Each number is 500 + 25 x the weight over its row's rms, rounded and kept within 0 to 999. Layers, rows and columns count from 0. Numbers have three digits each. The size before them is the row's rms in percent of the matrix's.

# down: layer 2 MLP down (transposed), 384x96, rms 0.0895, rows 108-176, columns 0-95
# up: layer 2 MLP up, 384x96, rms 0.089, rows 109-177, columns 0-95
down108 107:463502504477494500479470528494440502508493456500514517501505536504495479468477499513491483513479503503495508446449480528493486512502528545508526538497497557472507538507517471482490486542494543506465431514512505526518461514516504520520461526485517458561476527497528523506486492512484510514
up109 100:466512511521476461513537501473533522503496499565501484523509498505503491474490513526477516512521500495513500475480521490538496491459492451497487505507501495519478485492490487481498526461462538495455472503518458531509479538493523577497503563454492454526481502492508513537503500517458463522
down109 102:434488519496486500435535521464480523513454499522483509520515509497475493476513483475508487469501489496497533498496516508509493494481472480465484550480509517510524505508552466536565488540488513491487516528534471524505488475535442487517529474522524486508485465486516486538545480516494503521
up110 106:517548450519493517537524517508505507511492459542509511521497500542492534464494478488464462493478500503459498446527480500522485557496477472498509501485552484490513506520506512503521567453509515533522453528462481516527489485501489497490491490526474488514480500514480483508480491510538474446
down110 107:496488545491493493504509513497525548508461483478483508475524484533470466511511517517516483493479500530482518505496468530515499524510495492470566518508522512511497489506507510542492531542532434471516504546503547471478450523493500490497509458462471444533478517485513477465517488463513473481
up111 089:488507475505466518511523467557496516433514509526459511563512503526471506466468501481501440491522521469519495483482507519491539527456454505476488523507540491491502519534521478500541473497514493523480497499490451501481525485525541510528504504475500447512526471465509504519492517480496506505
down111 085:523510508484486493507485507481486519545464517517533532479546531557474496490508520480500523507523580476517448516484513482500483520458466518561514541484482458478516497461509508509486481515501463509475492504479485456516477485487496462508500505491494482477459483527520539486508501483520542513
up112 093:504505467521512510501464452534498476465525482530489499570460520521523496531520500466529487486487500548497515535456516501489489498510490458518492486500542506527478456524477473436523504556509495482509510498492491518529499521432502528468473506525509530488474458518488483506497491502504500487
down112 098:504514540492497493497473510491501529500529508492524492514484476473517546530529499482513496467489501533501477521493520471458519535491501481472501477448487493535500496542445475464525457499537512518497516492532474468534495542492499462506518498446484551510446489529493462486502452508536511520
up113 083:476499471510489508579508494507501513504506511477477515522563479518460482498516501451483510514438513504503522504495550493500495541513493450498477500493506481553494492469480480515503487487520485510490531481497503529482448514511478514492503525491513535427546503482477479503511498517494444519
down113 078:493512495531513580494484526502502501486489497497463489558482497493493494545485496514499486516464474502463486497480460509451487502481526477485514498482476548533473493506529557520520503491525482473483488515503493501551541513502499502485476572469546497507465480504524539506477468482505505472
up114 097:520498525545511481503486508483534500497548517497485501499518504523458465554499509522458495540478452485552514491484500533501467521465494469500461473495496473508480504470469539507510492486469521478478513476514493538545482501462518503511519515534519524495536493524538488537470493494504433475
down114 090:491493519537489498485492532470534515544501495492467527519528538475501492496506561492539506504483528475474472490515464518486452481504477494530483518528524498492451523479527498589476524486521500525528475487484498555483500494506486477543488517508476477510516452510481498466484479515500473477
up115 095:506506475523526502493522497518506535480495519498508466519534489488477481520471515507532496511507506547521515509512509454536519470534482425501542514496464473526492507506514527499541523510501513475498521501495488571449485500453471500476513539494494477486501437524520473513497527520465463518
down115 087:490482500538508567513491566499489505505431531489535458495548488483484510474462479518502542462466486513516465524518519472501520475536490486511498459522468483485507528544507498494497513519499470499493499526504513484517512483530460457520545495464490501499489464525486511478480488516518495529
up116 085:495502494486459482493549479483506486497484519521518477527503525486496473503488529507502491500478514525494466504523531509568455504535516465508537514511501505523459497527479482507513488474531522535489492476489508513469474518423513498477507558482514502522536486478490440492474548530474458491
down116 080:551518485527504504521491495507508483475499500518475463538463494477531478477477488529499492504511546523457509490504494470485531469503513496526475476484479481504493453479522496515502450513504463542481510542515493460533508504514478485526499544563488447530526437511497551500510491513487509511
up117 094:490532464509515473517507464518478506506523516481501496504456542495485505501475536493520480491525484478489480503506519531520511492518534463479493538530542445505488498488500486490566485499510468500478460458458501533541520537466478516456534508531508528451499528486515486534501524473498458478
down117 099:495513495492471465497533509476484534512503514467532508454502542520472506487541518509462485465537465486479512510521495476488460502487456493512535554476505509484507508473506552532531516476588483518483516527473502488482476495537463511465518473487502505514484515495532511471516533478485503483
up118 088:499519493519446539513503499474515528470470449489516549504528503458483481513497476493526529466449500457499507506500508540551480467477497497513511528488477472513500471476513506509537521536490518503511491453490502506480493492487490513506527516488535476524547424518508491535489501451469492506
down118 087:533505519532498451489489450473498485499499544528543486509478525537479483517488518520465490472512487537498498500536478522494512491560548516494483566512502510508493506472500481522512488514529496495495475475504479548503503466473432499484494520489489503496432541526456489488482515500490517511
up119 084:528522527500447471527509467521516462462485471480449523512471487560488513547505467466525511524482517480537484509525479553522507513499494455480519508510484526533484530519502511479511537463490490515483506509497471494497514505521498517473470502481518529522465463501492476539481522523450482475
down119 091:494484573516486492494520481505518496543476495469522489499521461470447490497533481502490557487508529509527517518469513532489490497494558527502523482505474572499482541476519486515484495505483436503508519497513507493459502498548505486473487503521471459500467519517503508528453480483499495503
up120 086:508496483505449543503504489484504517476479491514489559488530532482481499520484499504497527482471516485510495508494511501508530506456484474576526486495499489472520521471481483508546505462522493522572472556479479492504452486465508500472525528520497497479543516439526470517517490502497509510
down120 084:470454512495510520522494496529523542497515514446509478496508488476476514487514542488493522526498506549506509496502500510501502500491485452511467508500477479515443519509511498529469538566468463498491485447515512454554496511489516519442505507502543494516505459465512527522501480529473527511
up121 103:496510482492503518515499498514487492479481520489546513503492536538474506482490465434523512484493472514489500489520472519503506508531452500514521506499526522478540487515499526492536486491494513441520505505482499546474523481503545540472494498502469524481508457473562505538494470493540503419
down121 100:488511499462514500471503527517507499446458499534506523526508510508530507479472458496476507495477526510533509498448506463495490469510545451533496515457549523523494486472478470546485497512537483470480501557497491531467499487515505491538468480485543497511471527471513495523516547518485516506
up122 103:484509513488474480518483456500505473491509503480443489536488507491533529529515467455450499503510503496481499478502524506516570464540462516512515479516463524499520509533492503459480548536480480484500504464502519474477468555496505546482516515479470490475526487491502489497533527531509506455
down122 107:442531499441534498489537477494495487503513507520473467467513489502490498463569519496494536502540523486474549524491518495488503475510494491524503531511487557517511498507523454489505530523514476509458504465539464485498498473470485458492517536490513461551501522504528489501485481494530485494
up123 102:529539504515459494532498475477462510470465511489494499512485476513519512458502499484486533483505501506486499522488511491505548501507507469534542579508508485520519473517471489491517524445500500532476496513497500507470498511439496516502480583535476507486496508484522461517551464492505519512
down123 104:483493480498505478519500511511501498520481482482498496511506490498487496508497519430568497490533498449528519537448503514477542505477461479525447472472507533496526495490465494510500507498528534532475509507454494474487514509543515506508486527558498488529527523490444531529546492481482482489
up124 100:439524475481497472464515507484527498485486482485515550492471535488515501497476486454494501485523525527494439498498522508487517469460439521545551517522495499564506498498512528503500513519479524514504467509494471535505491504519495547490536526490485454490491487485531483504534512511544486521
down124 100:482507488533474506479482511459468529560469498475476462469503566544511519520479480459520497506481445494520530495515483539481487484514520546502526544463507500457469499541525497527487515492486529478516488500514507501547507470531498487516527488482496482480481506537531472484477495476508473494
up125 086:524458558494548496502536494493479517417516502498494481578478490504530501498533515431517500531503495480527512482513503478477530535488507499487509540499509500502481481500487521497505493525488509485494506462487492542485474475490513513454506492480510499520490448466510524530468504481493534470
down125 072:494543454501460492509506486525517486544496531488514486434520486505499498532487482543454526478522521500497478526509477486504477471508503489497521475508465520497506521481527478476519512487507504506506518569500522471493491506517531503550474483514494523484459568496428477482536506490512485477
up126 094:496502483508501499485516498485503545474502547480464509526493500498527461487467485488511486516515494513514515483554548478528524511527456483477497492517482521512480462485474511452501530535525520465532547515496495567510507480456487496478541523525491492521491515482451506462527525479447474499
down126 101:483455492513512524522481516529516537467505524499474489495471480517480459525508538560492484522476524529517580493541487495517488501506469494485467516533454533509466494488498522451504492478497510491521498502445497465483532480475460488482533510490515521524496510472461526503524525490530517487
up127 112:514507510540467482506525507513564468509493476529515493488498525506525503507418488543517446505470474522491503474508456448540503533486503509533511486527551496482505487498458496465501509491490474491511512467512494527493474518498491490461468503516503526492507543531521450520482516534482483489
down127 109:530478487503496538486507530477490486510490512473501514498505538474535512506482526528500424486519496532517516417495513495524478489477526494491490506495497500508502502509512524482431536501530542493526479498486499511530480500519457542463529511487463533534492503499471499528464522500483518439
up128 094:533526464480498483512521499520503519525526525506499451536499501534560449523498458465507498466536516504483482483468520491495500538480490489493467513540517484538515490475511490500496493556472483486542503482514489467472479487475509540495576464488488481492523455507538490530491504499513510489
down128 091:465540526491533505480501486541489522573522497540509485485519475569508492502530449490541483478530494461513530507522488467519504506500522509502466482540513489454509491476484504486487484516528484523505494485495481460489527476476520479537540485473494456489489454470513508476505482496536479485
up129 100:505490445527456511523499512508548509484508496501528496496490518491487525498458502493493513474504520537538511439488506504542553489449500488553475514491509516482517542513503500472513521538520531521503473453487502523499478528448473484472495500503492505475519498508567471495466520506458484479
down129 102:554509482490478482497533464496508481493493509506522467480531500475496503456467538534518466542511479519531524482529501464499478523516485519512517522475482519491524490505497484495514459489535500511542539471495487462443473457531525497537539463525455511514453522502503522497545497471493491489
up130 098:457490527511498516477472454502510442489480521527458534519537528513528549508479491519516510535471513447490473504450491500530500536495498476524517487519532517495523497468492469450538484522507508486494479522508506494505481509467540552505506481505456511484538528495530481503534489490529469487
down130 102:475515473521488518476507476455492500522507493521512494478519574507480497487494566511476510508490493549484508526506507536543480495476482448470508533504459454464490506454529508480470501497477504486541505512515503454501516507507466496521511482482493540499486522538475529478478493475515521555
up131 085:488497488448497530497514510497509521443522552473504544544503542489527523507505510507497513526494459481539498494532483472488519501491497484506497498501517494525517507472456523495516505540490504463520472483466475522533474489493508551484502516523458515490498462454557517500442466460490512481
down131 080:496499504497508527476495505488513500488507492528463514563504443447485513489534454473514521488485507482486498527498500557474488493520523486485475497482494530533472509496539500499486489464523493535507538510441527499483504472508495505538482473517499495495470500530429568517523489524525495532
up132 118:530490497498495512511518441489504517483523536550517513543476503507442488488506497497461493481481508517473503492495522534512532534450479458510492493532491478499493492525497571467527520497487547537504521470463475521510446523496493529501537493497498458467498504485468483544490520515478507498
down132 124:507502501498481522487498505479510489479468510507501448510493516510533491531496489507494489522490520490468507499482451580528532464496533510492483510462497497505471458523554513463537510501537518477506449528491498482455503487577488493504496525487491480482497512490483530513532500491464566506
up133 096:538551500494496506534478477514543495495483497516469536564495499474464489495490479514510501491483513506517515511479494516512532500452462466568500496486485469509503495513521486442493501509519530524500510498473483566497487520486498490495481545450499446496562504480496488500488531522520477517
down133 085:501513516477515500541494535513485505527486526525494527475510496500471482519458475504497462464443487498485507512496503555502492480463525475528458486473463537493465552498503517517513504482545515501504490476463498494499511476550496485506518489504437494514500554533467512525499461541475529526
up134 093:509515485489514498527543479490505489512468505488477536515521481568514493497488517528431535503498502484468522437495545437527494528498503491499483503487538503500496512515457532485521524536491529462508532515446506492526514456518511497493528483505462515494471522469519509492491526469476519510
down134 091:469456494506482521502464480517480506509520472491501498500491524510519563539526504490515463494483507475527503501440479496504490519519511500499490520482512497497499487489537490550546473514505551507537494487544536522495494474517524487453428499479526492516482477501444520526485507464449523505
up135 114:500478482496517467524499501502493482513517432526520497531488511500503477511488473540505487535462518484465478435473488473542474541511527496479473529526519515502493514458475496478491513507486505473514505520475474542476460528501525493500522507490486503475562520504570476540509507517472466509
down135 118:519511480525475507512497520517527463482517476508516509486480532489506496497521534540522494480501520516478474475483461488486509482505509471531510529499471517425467537478515485511488455478546526502533511478520488475503516472511449471465480553499537476509538491493491473528503526561537519474
up136 111:535494517546543461505483473500521488471520513485506496507561521509472486510522503539486509523529460483486490447498496481497546505489509458510507487516510494511462497496486526486533454500515529457491524451472498465488546524499508505507534492533509505479539473484548478492501502549449490496
down136 108:488522481469479512500513470480482504510527527474487508492529505492502461529521519512531539503499458507544496484492484569489485526508458512494516470523491486507526511460525550529490471492482527458512483528529524508517491513472479446488496492517430468499539521456459472532505512511513507486
up137 106:486482521466502445508539497495503445505497519525480505514483545539456525520496542491487523495523501517477535466498532508489485554465475450533513506513504505505490476508494475496523515492485514495531463485479476542485489474527538497523452487492529525474520507516524500493479531481495445448
down137 112:482543511494519473509511481523508517541504552522506499477463505526548453462469457495514517509513466486478465514505506557518518514531506484513513505519483479499497509517503482481450525509506441490485512476545488489528474468505484461474535473493490530459543512475521480523511472511543496485
up138 113:473502519534483520510493464481492488519522519516478503493459511520498467526497469525450510532474459547526490515514480495519503477473475526550512536522482489489498521454509473479490489466488488472520482485509478526534502529528466561469535552451493478480498487526525493512523507530455518502
down138 121:473506479475503496483506505501513554497480487465478516483482547492506537511496488493526482515522503478547472517498526503512491471515491508520534470516537452488509524522574512498426511461482537497479523498501500495521484495536489517503513490512436506526536485480511485477454462456518515481
up139 101:490507486495493506486488454459470509499508546543494506507577511534491521515481467513484501554528484472486547477491498509520491524500516470467539543526485455487488443488495485487525520499484473512499529529490505493519510504481502499451451477514476516514493521500543475511506479537540470506
down139 105:506509520495508523495483488526515498503521485500472538452538509493494522519491486493490501504483518520532459526537497509491487509451471508471453445513497484506497513513521491518505504492503472461474483483462550525527511497533509515531529454517503511516489577514406501513494504492478485468
up140 102:511484477568476471507545487487514488478513499540494508523519491476469527492498535495488479513509475463504457470503532459536504502516493512508513451487503481492502488523478490475461535497526565476527520496462503493475463567466490512501511505534473497516560497504521483535520509487481508476
down140 101:523524540551491509494518489485519495510514490518522463507493487483524476490516487478448445554496536522473463524475440526509530493534476548523534460474495500493457493527518505487484511522485450465498509504519522474512497452488469495481493495541496543524495463511483527498507516497498520491
up141 084:530546449487502490543500472531503510473557469509483506498512534512486466467471506480490536494522467510494516499479489491518532480497497495491491499542529509478455505536500498519486490484522578540513490457508467489519535480499507502471522523529508498535503512508490470505462563498497453509
down141 093:524512485495476492510495523508488488499528487485503465517509488512523527495515470515510466430485513523525480475493537527495522456520498521466475469476490508483462492523474508548494484482511473536514536476516519494555562490508484444514517518502578494493480540494477525494507476535494486479
up142 099:525519520482491475511516490478523451474505473518485505545509503522547519558487479492488465517477496512529487453498490508501485529518505509478466483536469523473475466520463533484538532475519467502532499493470496510496515546508518511484503525473542486505520487533486482555497500522480427482
down142 103:513507541521483503475487439485496524538481465495491504503492445509517507494495491504533558494549482434509515514498475533511495513525488517480482470494480528509462499538491555478522480477516489522487513468491545465490534497498486536508496542463501504507492490469487511526476521489443535504
up143 106:509542498470504501515519451504458537521473477523490499503534502530493477490511482524511494546522523509471493502486507454510512498475515501544468518521498490556480461501473473492493543511508491493501503500491505465489494521473512530478480507502483549450548521494526476490422488500443468517
down143 098:502504529518484517502537522521500511495470489508486556492472501493533516505531464493546503513505525454499447506499497520516494467489528441459511479450474497565493467483503525521459507517534487513517514483508475451489494501489506505492488554500487524487474541505451479513490487542468504522
up144 083:495527462514528505494539483546478489494490518440476487518484557475458501506478497465486496483502503498475551506499503527507513531466477446487496515523559508502445508533465466508482524491479561503520519521493510520484514516521463495499549502518506485473505489531462485508476524490526492514
down144 089:560481469498467516471489485490459505495513480524505457536527473547561490497498499522485475490540541467479526501496521534481525535492535538535520469497462508489466476496510462481500553526508488532483519553509474504488500506474468482481507532504496500506473495507493521494475518477477506460
up145 119:494554506502473493502485498496522511507516531498492508546517521474482488515473460502457500485499460508492457487505490466509509528491452458528546529512464506525512501507527499511526510510471473555485478515493461525530538471494529542479538483509479466515468456534480503549517522460480501513
down145 122:511523550505523514506487491477527516498499536512513486520512487522548461500485526536515485468472534475509444472516496503499464504509507540492511495493516480491493491529530523551457487456486416504456474508501477532503540478510481521514488491497519448491491486527532477506491526509490510454
up146 096:482519515482478493508557481500486495530490478512503465525535506515487500524493505498509507560487533488518420458462489498549501493498497479494493533471543460524462503488489479465532500488447517484545523524493508509501520499462523487497541513500472470522536500512474472524507513487487458531
down146 093:503485505517516461507508513550503505496474513513492501509528571497518514484502487478515563501483483431542503522460475483509508470480515476515503496438471497512496487484478529487473467490512515497484516465472487476571520517524500500554527483517510493497499502491492506519526504511480479434
up147 098:515510516505482486468531484545520526498531501485492536492474495523496448511494502515505506542482465535556517499431507503500460471447503497476491504497485450485543462497464512499499554491502519502496498509480493495475509547513529535512519509522522473525507440546530499489515480512502485479
down147 096:506484536484508483468512508480519546532524485477496525508491561525493522533546454517469472497539509515497485533505523506453554501494482534498445489494476504476483515493484478540502501493490485463468474479475519506528503509534467495496521460478536451460519519504522541473501475504515494493
up148 101:474526513472511502458498460499527471473527497540466497500523534540543504503494465492503505554481472517499482484476490517495504476531493528508491513510479492484494436519513489502522520510529499465504483495515473540485515527455518519489503521481479486530587520473520504496526484504479439465
down148 106:517482514519469524457520488536506507514511497493490480517546504453475480492569492512515493485485553478484520519529465511541541508511486490480475488516465524507468478530493470475484508505489447485487509454530523525475510490491539497533489537502471534493498509476489473473564543486502512484
up149 100:489520509517475463500507509496508466513556481565476492505496512510510504520485450517522499479477499509512482480491559456506452495504504481480525523522522481511480500490477469464525508548494558537530509505498438511496521522470500505468466496511487537472493522517475480514490559468490502479
down149 096:516496475513476520485483464488498495464504469522539544516535521500530508500505472520513469461511437535470486471506503510498486483521492516521477484464543485517492518512487494541511477516501537481554509549519504535481493509507498519489502468473511474483466539548430507516488490511490482448
up150 097:530565461507488533522495452495553479495540490470510490488528515524513483513455479485523521489512430513513537473448500496525558491466488500496507521500487524497485495496510521460518486482510525499554519484487492489536459513529489500506493495539512457506510479509498458474474513520484499503
down150 090:470511467538519500490447474513473499493520531499484514465501481519493470487535509458502451485491489509489519489527506485515492529463496505525496514429534522521471503455509510493485475471537479488492535486489506529551508464517496486507518480539534510542489500452510518516480544530531510546
up151 105:524522481527496498502504485511497519491444511507502491500529485541470499464483468527495507525525486487527521485478476557519540495501486489479503560534504465527493483481564510460569524558504488476524535454491498516476506503461487487516512492535495497490458495508497465492497465474499500502
down151 106:510489517520487515514503529489477544495454523481490462477480495491452508498492483464484495486504489512529499534521496499504453494499520488515481472503483489494506521512487495510463559517481511471541501507512456490496539514489475480546526589481481485539507553507538470516451464486508527502
up152 114:501548521510520513512468491493545544504485492458501484518530525508471502516490498464473479539505472499443575452463533492520485499494476438474510506522459491527473515490503559508541495481536513470503499496485490513538482547506508534470515486495492481501506501496495489502482480518480507517
down152 113:507500482485471535529481490490496533539478455516473479480509482487536530506484509499496497539479526502475531461449464458455495549463476507491531525503516514530476501501483503549511512497515546490488513508493495543522470466444530499501499512504520470547470500512506516475510470521454520519
up153 091:531509512479465511526501462489507517493480539521513538482512499475513463516522468533493508522522523543534513474517507442539514531496474483509517514496475441522497486456524517510491533475505532494536483468488506493476499531486497503488497551506485536437548474518465464514478500503462503489
down153 080:521516490528537479445496503469494502536503537526488504436530513508483479519484517482489548494525502482520501502468498505472457497505499509501521452481462548531510497474498514468465510500498444503489500490483510457532504484487539461583512491516499515525505504475537515497470472522518497512
up154 100:488501492489537467485498496522540514514497457474505527499523518499475495538481512466465537496508427505491467449499502476490512457534475488525559494527489455514509503498493553492488535513474550491506482514485487487541496523521487505461505520498477483483505558508522519514488519490508466457
down154 100:562477507481543500490471476491494540502505470502508494503493528528469515516531500464483517494534441547490477509490508522479516500502471506496518494462548498499468555505532528496496501488512486501500496487496453447517551523538483488478513509514466467499495514490522484530431478489531488477
up155 109:499488481502488471525545443516494468499499446508481500483561508545496504488467494548515474521520512487496504503467497467515542470488482501523565516522518474485535473523493482488472469525525467506495547479465495502496567498507491503504526517489479493512493492508493482475472502545470511464
down155 105:525491502529507502463489485450519477484452450514522513443513480530504514491523508469507481551481546511534485507476463485480528518477496533484542521543523479503471486517529503483506473514510486478489525548463491502484487537505502535477490472504511505523486503555484525515484463500511502441
up156 097:491481513527480526520530439501506527467507484494484538517495534510472514543474459455485510515468456503524512512525530522497520482471489500521509488492525517490547488483496503499521486483462478508537490503484436489487482524523536560492495506550503518495497476477531494526503457480498518440
down156 098:482487517474475518492487503506464557494480498514472507471532488464512491469522536488485503489511552447503470541483473509531477505510491502489499513489476512438473528463529526458532526550536454492488476521530493541493503471518523505507514478483503531517559478493507514511478481469511523505
up157 102:529567488485486495497516494542483510496520506475469488502491507529479526560493500492476541510486471494483494465508477508506485528513458447510505497532486496523514481519512454510496480491473461521487495536525505527497496446497527483505546496509507510518537477577546488509473519516513476454
down157 094:493515506501541527482471520514479503558530482470461499498463513494507514469510519504512518494517539432458454513520507506489507506503482466525514487513517506451470502452523479534471478553516499517523530474522477497482447499474508523501502500488469503496557464485547509531512496509472512496
up158 107:553488464494517463539478474504519510485492538471484483540514537548499506499523505499455509472489492497527484492500553495500533513439506502486504500499530495499485537490431525488503510457483488491494518536520479495460507505516526541487500499513517508444544497490521461526491474515487496453
down158 110:542469494491518497517490494445496475503489512517471459502509542481565514524509489511465489471512525512491531472489490533471491485533564549512494521478500506459505531514463498495474531517527533503521494507496495444519505481461467514486511484498491489478467523555480489453519510500527471502
up159 115:523537473521495456522526504504509477493522487514465489501524494539460499500506478514503483473526495476554488516483525471497544532525491455541501538517495457519511434517514512507496569489474511496552513499487459474504452483465543497514473489529493511524501509493484480459497506489512492487
down159 115:493485527503507475508461520479472531454489538498520504489535509505522508497549500509489506491517528445493516516470486499517531504530547496481537492535479470497527508508480511498484482499465518491569475491489464480490496482543535467469466516478544467479531515542453550481484498479484508507
up160 090:467485469504495509560498478517488515477486437551474569532506497526495486481486500484510534534491474488482503511510483494541512452499483496518490529514494502543513475471535507504558484527541502515538480454475488512500516511526493488498505483499508457533482497524544481504461500462484494502
down160 091:453493520493489503509454515489473514539479524506512498487484518483502509521476506525562509514479551480480438489461474527519511526529548498478433514507475491490482509501473525464479541543517515530512525495494530499453509476483492475492536525504485527514518513522479494495466518513489458473
up161 099:482503470518511504490474509526500505523473531488451500480522513491509482489450493471478568472478473516475540495514483468543491491467480486507480524514513518476496454522513501472502493515514498512550541545502500506504483541529473508486496569504510524534498485490555512543495465492474459507
down161 099:477518508484468514527460490474510480510480502489565457490486504548496457464489528526514498478527475491485512486501478477525546488524524462508487463511478496518511499489506490471526476507493463492511524523575491466527499521452448483474513492503488494491492503532504518535538514514552535502
up162 090:486489471507458545493547473511500528463472495523471541553514533452453519527484513487522482506499494493523484508527466476543505467514462497548517500502529509518476467508545531484531514519514526499510495467469471522483499461479501515477515504496501501525491453526539490502462497460493496516
down162 093:511477528491494467490460470500501477514520538502499537499482488529482532499507555487474460472476553488450494537505487513506488526545478508485484542483493505484527499531488494471475523540525494474512457505532529491472483513520459485460504514516477475500497519553453497539550513495513487495
up163 088:470533490511458485497543502513503476539454495498478524496501516520506514483479516513460534540526458529450440450496492501542490534474457461518504514498539532495485500530502500499463497493466523504512516490469495509498514484530481503525497505512503482559515483448523503518509520476522468532
down163 092:477441468504515512435505461502504471501528547536492495494461505493512492490530477490465521485489509537520503512491504514514528486520530476493470509479479516466502475489510513459511500518560536457472531523525530535508466536530450470501491490492497467508540508505527491482522500468516515535
up164 086:498503477498489500541492479562491445508507484485501487516484511562527494492488484487508497537492479519528493497481501511520524472517529489493504563540522493521501473512490500475504514450520509489504482488483486513476564507446521516513485460509460541433489541519462487499460515482498513498
down164 093:510507482523493483522488483483516481487504506485493564475507499485465481436506484478506485471497498510506518468471501505535540486491506557475559512506495468490517507508500511548529501475512489506540480501513524464485460523472503485516537503514486425510499539533468499541543515478503458511
up165 085:475482452522512523481463491541488501471509504491450517574500512496460475478486507480517440512463450488534487508469524499552497482491504482527500492531500502536500453506491479522491533495516512508507502530533483540479523508528503532489503489536517469484512486518554470493470480487492530507
down165 087:493485497531500531528495515476525480517541515499546548477515488475485468517540530521503503486453487494490470530456510533525474492496527542485495514492520475442497510476469494547482499498482496517506536499489497494484517493500466476449492459510537514466494515508440539529449518527485498509
up166 029:506522487535503491564519462505513481471475493518465508523513516540472497524444474491490471510463491497492488463483547479509495506471478487526544539524491452495530466493472488451545516505481517482523481511471452507493497547493519542464496520522491513499523479510508462518501516525492471485
down166 031:486473530475529532501569535484491536513513543536509476514490459492519496498500518446543484482480515487504519507509507486491448526483500483507522522515548479502468478532491473536472473490569531474477491538478501474468488486472517518495502493494481536535503468492520487521458499503470508507
up167 098:527539527495447523507530504532492486462477545475471498502469504527527505545498490495485533477550496476490470471475482495504513466508500481474511475518545483551495504473520476465479488528482520483529511559459469514499475466488541540493519516498461538525501526487504493509485521499488520471
down167 098:506491539503505487490497520483464517525498501473529501522521513490453524472514481520464506468553508472490514507520553454496507471454488458482466535547501529515475491510557465528489504533503465494445495481482502508512501494513513491496483510489519564471487501508506470470538539524474499506
up168 093:535500502498466492529554491471520468508542481515489502527475529486516454502440515495453561507528495492513480503511478496489488552479503498503472487511504491535512504497463475490517505502461534509513488493529483545481501526502481499473489556454463496491552498494516534538467533505506470499
down168 103:507491506477520544487504496522492453523525458529506513476454498509507496473497487470498527511486487498558494510478488522451506501492502509557434463505455497513496506509446455536510513504529519478495500458487509485494480508490524528497517518512566518535472508493507527518524449511509532508
up169 091:499553498537498529518542470511476493524457523496473484517488492497506522532463505516510536546510494494520463491492475511535456528489504505526500541485523454508539489514537480477508509474499488457481494477523494528512527470485509464458505511515519529509571472486547493515510515482486450500
down169 088:548499551468531500512495507489549465484447496506517493507466525500514522511543447508568492481531527508480539501511489515469498513531520508501531474467506489525509499493458496487495498488479522470520478485478447463488528534504494495457482486474503499489451474474500519501487521488552520487
up170 106:450500508476515505505484500557531457512549536486516493515516521528494501493474516508490534529479528515528489499479527462540468510501512464518492520537483513525559508513486533484489492485487510518516489483498446497540514460500479495470477511497510533490489504481556500454504497539435491476
down170 115:493473511507517517503481435526532495476452532488507492486526425476495490463505477494556495489469517534531494539518500547526498485548493484521523515436489533497498501513521526515483502503502463511521510484487504508484499496490525507475502454489535518533518547494475520471516507464468494493
up171 096:467504488496492500521534468484496540505528514503469559544473540518537494468484495531455489506509488511507470534488486523483486533474488482506453476504516440516485462471506524500513496498479503512495509439489473515483542511496509515504468537516492522556469527489550480506468526519493482481
down171 107:510474509507547466501488543493505531539519507491509514503453454446522508517520524452506543529512536499525498484530493518447500504486505450503457461434482495466494496498491500518486495520509483477496549513493514488493493525481521506505507523496488507485522521510529500493470559522466450500
up172 096:499504466507538491485525477496505462445475496478453485489499553510483501514517495489481512490483524506489466454481473496484520518476489507483521493523505535481525501517463497490510499571497512479526499520514488541466576504468466515505538520478491543516539481480539496550486508528523504483
down172 099:472538517468529531502497553467499473502505497502514522473526495484534529517489477496481505557517521504472515467501515540484506483475499509480498480521516532491503536513517459500504498481507538505494480500518450513463454485491481513542472523457517526552488493428486483456527512500469478474
up173 112:551496439522486461511498508484489515468507489461509534514506546531497484509503483514534510529537456474526497511471468504504514546467519481477475542499518490504469458485475514495550522524476496468533525488467481488506496524475517496498581517473479478489526468506494479505525514514485488486
down173 123:510505505527481518550500476455522483448516510486482477451533486516498513521535527531506505498533503510494524507531460539510553509491506462474472480493476519434480509519500507528499484541498497468499491478536494506493535548505472463493498506473484471536509480485505449477530476513526527470
up174 090:502493524484492482523525487499504473461554508544500563492484548496504473491477486492521478500513529487512496501473522470470561507477512507493535488492492504497502469449469515463518473550474501511514493487471452529457519515475512491444512548495467520533499515504553497477496504510519511499
down174 091:476470484500535490547497501522455463506529521512501497497493487498483535498500523500496521499454559549531476492498467477472559557482519511496511529453493464471466494498475493527479488520517510500535526529531460498466517496484506470455525519507495471513478472543530484487515498481482523489
up175 104:489485489537507503498509479499553502480477571527497502479501510493480507502489531489457543535529455514540525485482486527567490496475470501519476514508493449464496523517524501513515520494469551457527491474472497498463482483527527488488477522522525471497511486552504466524478495482508476512
down175 102:529540513473508466501493450488509522490476517479478478507543529481531460495507487480535520518477494492526485490479528510494474494414556533479473511534560484456476501506539503479472481479482484501474536534507525476498506497500505546504469500495487460521514507510509510514545494514490520494
up176 106:535503484524521526491513471509479496487554512478493492519474498506523502532486488521458499506455499521497504477480519550491494492453455485493529478479502519505538502509479474477492534561471487486528531476485494483502473548498516505493493534521534498545556505519513437502488452474489457500
down176 103:508457525511490469457525507487516502524519490529501468470534507494522554488446461524502495475522501527503495465519527443442492516487523515480495477448484501520519513485467460511488520518469538473487534500492522493485516513506503473507490514496521523506544522534551528497541500461478496480
up177 102:488479518545502536489519496517540448489461514501492506474488507462471554527489533471458528513569479514550488464474511502525487485477474453502478494523522484542490495520501520519497498487490510461497500495507504508545447505495510483498514522522480481467523484527503497477494496543520446484